python train.py --n_layer=26 --d_model=256 --n_head=8 --n_kv_head=8 --head_dim=32 --d_mlp=1024 --vocab_size=18848 --activation="squared_leaky_relu" --norm="rmsnorm" --norm_place="pre" --norm_eps=1e-06 --positions="rope" --rope_base=1020.0 --rope_fraction=1.0 --qk_norm=true --attn_scale=0.177 --bias="none" --tie_embeddings=false --parallel_block=false --extras=["gated attention", "value embeddings", "an embedding shortcut", "learned residual scales", "capped logits"] --init="uniform" --init_std_qkv=0.0247 --init_std_o=0.0 --init_std_up=0.0247 --init_std_down=0.0 --optimizer="muon_variant" --lr=0.0174 --beta1=0.93 --weight_decay=0.01 --lr_head=0.00487 --warmup_steps=0 --schedule="wsd" --decay_fraction=0.574 --decay_shape="linear" --final_lr_fraction=0.0 --batch_tokens=65536 --seq_len=256 --doc_mask=true --train_tokens=577900000 --steps=8819 --dataset="wikipedia_en"
Each number is 500 + 50 x the weight over its row's rms, rounded and kept within 0 to 999. Layers, rows and columns count from 0. Numbers have three digits each. The size before them is the row's rms in percent of the matrix's.

# down: layer 7 MLP down (transposed), 1024x256, rms 0.0536, rows 289-308, columns 128-191
# up: layer 7 MLP up, 1024x256, rms 0.217, rows 290-309, columns 128-191
down289 107:569498465451483522448500518617499564558497552576452465493438428467470480444506549459467544546496587550591435483482538532466478487461555517524532504468478384580494494543467425526491588514516490
up290 100:606547507584531492525493535464475532440545395469530486498490531442523553570537497548522490498538435435454504496475507508538479500521482495453517489492583486513582394451553561481521454433493486
down290 098:602453563550457551475451568610541476532517451493529556450484497594559533474440576609592579476476552485480531491447506449513427502548504497466431513429610510572501420510461445544489482503416478
up291 100:535493496483532384517494433430486459450456571465594475486494491496469417433521476514534455394442560514432410510519450440465517515383462506510514460486449427527462444372528448542561476484483456
down291 100:459437602496516441485482500418511487475473453467529486586542587496545501491576522542455510475479460522404460452520490440410503545427487481512527481574457552438558493442467476496564493503492557
up292 095:450449535519525527546504542652447435491501537478492503529566559500595522552482507509491506483454595532475515466459434567537447427541492440509544490523481488581454474522509468499476423492458547
down292 098:566434599504500462584509416457481553449500481512579537399490509443471551420485375519573506483504522578512426459589359439550503455419447608525521372576412482540484598413491512516472484523529541
up293 098:495518488476565552501504569607500521391523515581545536441538503465494498471581580489518493500505495538520495492465478404468489435474476570506415541503468497491583526547536398513540455418596427
down293 093:406519432432479510529486492478484560482451427570493374497403461543327495476419502507444516458409499497441436468520585489508569470465483547462526546483469538466537481470529523487561511545504608
up294 098:515485525488576476495487539554380543437545465485655445456583509524585464516513545540501473560452532519431487461462475479587445482486495507520471549496547488557534579494475571598545497401533515
down294 097:458491420539491587440482509476463552515510482522520526464447508585623523507558475471514510516578565479425529421405462471516384528534577508443444563551463564479535623505557524544424472483546509
up295 099:522487486513468501492573587503618545515463494500472539455551597462457574519436620394434452372408496553471572530616576463502479477487475478464515491480563421501494549529478490554476546477486444
down295 100:561546445444553490552465554506522514496475451493529428434519580492469478538475492468555533419430509498460509521440554481534453526459534500504423509533524496520453485504560541532445534580502478
up296 101:362514449388417434510515511521470527501545450463478576522484540456514434426489563473530481472557457489495464497426485452444570498444546486507570548474440499522442583521500448445529424446425549
down296 106:482447520531494538557431512541445484570550500468550556618523540504545406485460582564408458514565485513478570425483533563494547542519640431473483449392479504536453480559513458490531528531471519
up297 101:492438544466525535447581561484521555461551510497545461520519485478456550527474541574445477475517561428513482498606509497472530539430500553596559443540433408547528467593441476538542452517561432
down297 099:484486504577519554505466513448603563442441515497479490477458483500516530534474457457517567597502468574491529554417503452488429386625513560475526497411437457578511521496515433581475415538577551
up298 098:416502400563433518482495512446533477453495479489527453551459481530542628569476405433477474524558542404506506546533536456551500548571513568561510489574455471565539518516540554447516562493447450
down298 100:494464549508571472570529534493501555561422521518490519401436516443547484491495437520416409523564481575577403554520569496538545511465522402482465522455572539528461463447468565493456456524587560
up299 101:489519482411488545451529448424511527534525480616486506481491535463538504515392565532495406471448606503451473518479475479515481549540448511422491540450417497510455553437464480493456550584466470
down299 095:461452518528523482574496468461504500432507488525481456486483482399461583536351524485552444591526520512571492509449533482578480471508530540458483553504452566470516529485450559519522498550537510
up300 098:496448497510522508461454577541513459483477443471526428434526527361482479479571397472531525477361617466487506553487412403514614528578556463535414464392361541487463625570518517437474460404588469
down300 098:408486440399503544465591435595456522482523464475525540582520505423557446470515573556531538485492583517443508443540522522535430401439522493434574526462481493466538481523575494496498473569432459
up301 098:545454537524564470413548509440535499507585467447506600554434480443590496557464491585487491514504520459463468544449448521578447490522469502441499567392432604429502479479497518493434495505527467
down301 097:542519530445483564439493524449544543442596507453482573538446494510414548597530477436545518526556505482522346474508500488485487477486483474534525485453567434477545485596493432495509412552475490
up302 101:555518429460379472494556568418479455461474486548543454426493509484351581569577480473525547583519462422447569495535543470426554486497397563509564471415417478467513554483600485531506515530486423
down302 101:529484495528562500548554456474526470449544509467471543477438635517471456558478512475491479455509464473465514377562493494569474497502458517476414539451530448479549496496531516483527476574508534
up303 102:465520458490593487507527482465515565471458494519540592490562482453456380504429500535499475414543456458535462455651447507503444471585438494474516474499511509423500466402496519458588530492430499
down303 105:524524538544514417431554484486440583617501515570378496510553507411500559578496524472522454581515451522615655537444505425483501504461516470483503353539519482435519495513450456497550545487599564
up304 099:539528490515514474517501549456497548440501519516484496432534344526475506546589468572467450526514562478502481509432586447516463535546479488493536506486624552499485591466493627538430473384582434
down304 098:556532518534495505463521483511532487540548462503455553574555571523551447521523508484593456532470481551516491388394470511507424448606519520514503560413464546481464546574510511440510549638537539
up305 097:437404416509423424589534483614516425475597480465493507397488548531473500503523530423561493486521549450440484413535532492534566552475523467483444478533469590512473424491533578555469586385492583
down305 096:565464503481424399512538501525495466542461465467491531435424460531580535466447567559466424538576604570468518564462478565455473494492529526454491425433454467568528506475513478568450424447533502
up306 095:449571474461461575585442451429451532439447478474586507537564436546463557476514518418499454514529483501566490554468494437495514586613604454467495402518504564537561489557499415569403522505515442
down306 100:462457524604450570561395459524513473501434463433403506538447565531540533517658652403501509575469593415457517473508442485503649554460541514463478479451424549464532401482487464601465524457470523
up307 101:458533475508506439504437421442553418432521486600473487483446413447567499523479383542516558564517386455480557461482523446575443513504514654448451517525525505497468529398367508455506550495453475
down307 103:465488404606465531523492515491472451513552487404480518415493501482511462537445470541567409487437460505530511503552476559531485449481370593514594550479549553520555487489432513431556563499482503
up308 089:527505507461508518562562469439455462555492490480483505504473452418574578424482428459530481430594599440467380485450612438605512449559528508588504528483534419563515486476510542539575524495487464
down308 094:521493492510556530480483492547499506475544483470458590471497481482458453477585412517518492535429549543501599568554529495531518441443556457478392466452520479548562510586464431482426524469507494
up309 103:473504468560534617568504564515530551460520500539508557494521512580485521546444558467471510466500488434604584500462504530412615457500464523510482529502562605501442506579524448521496404537553472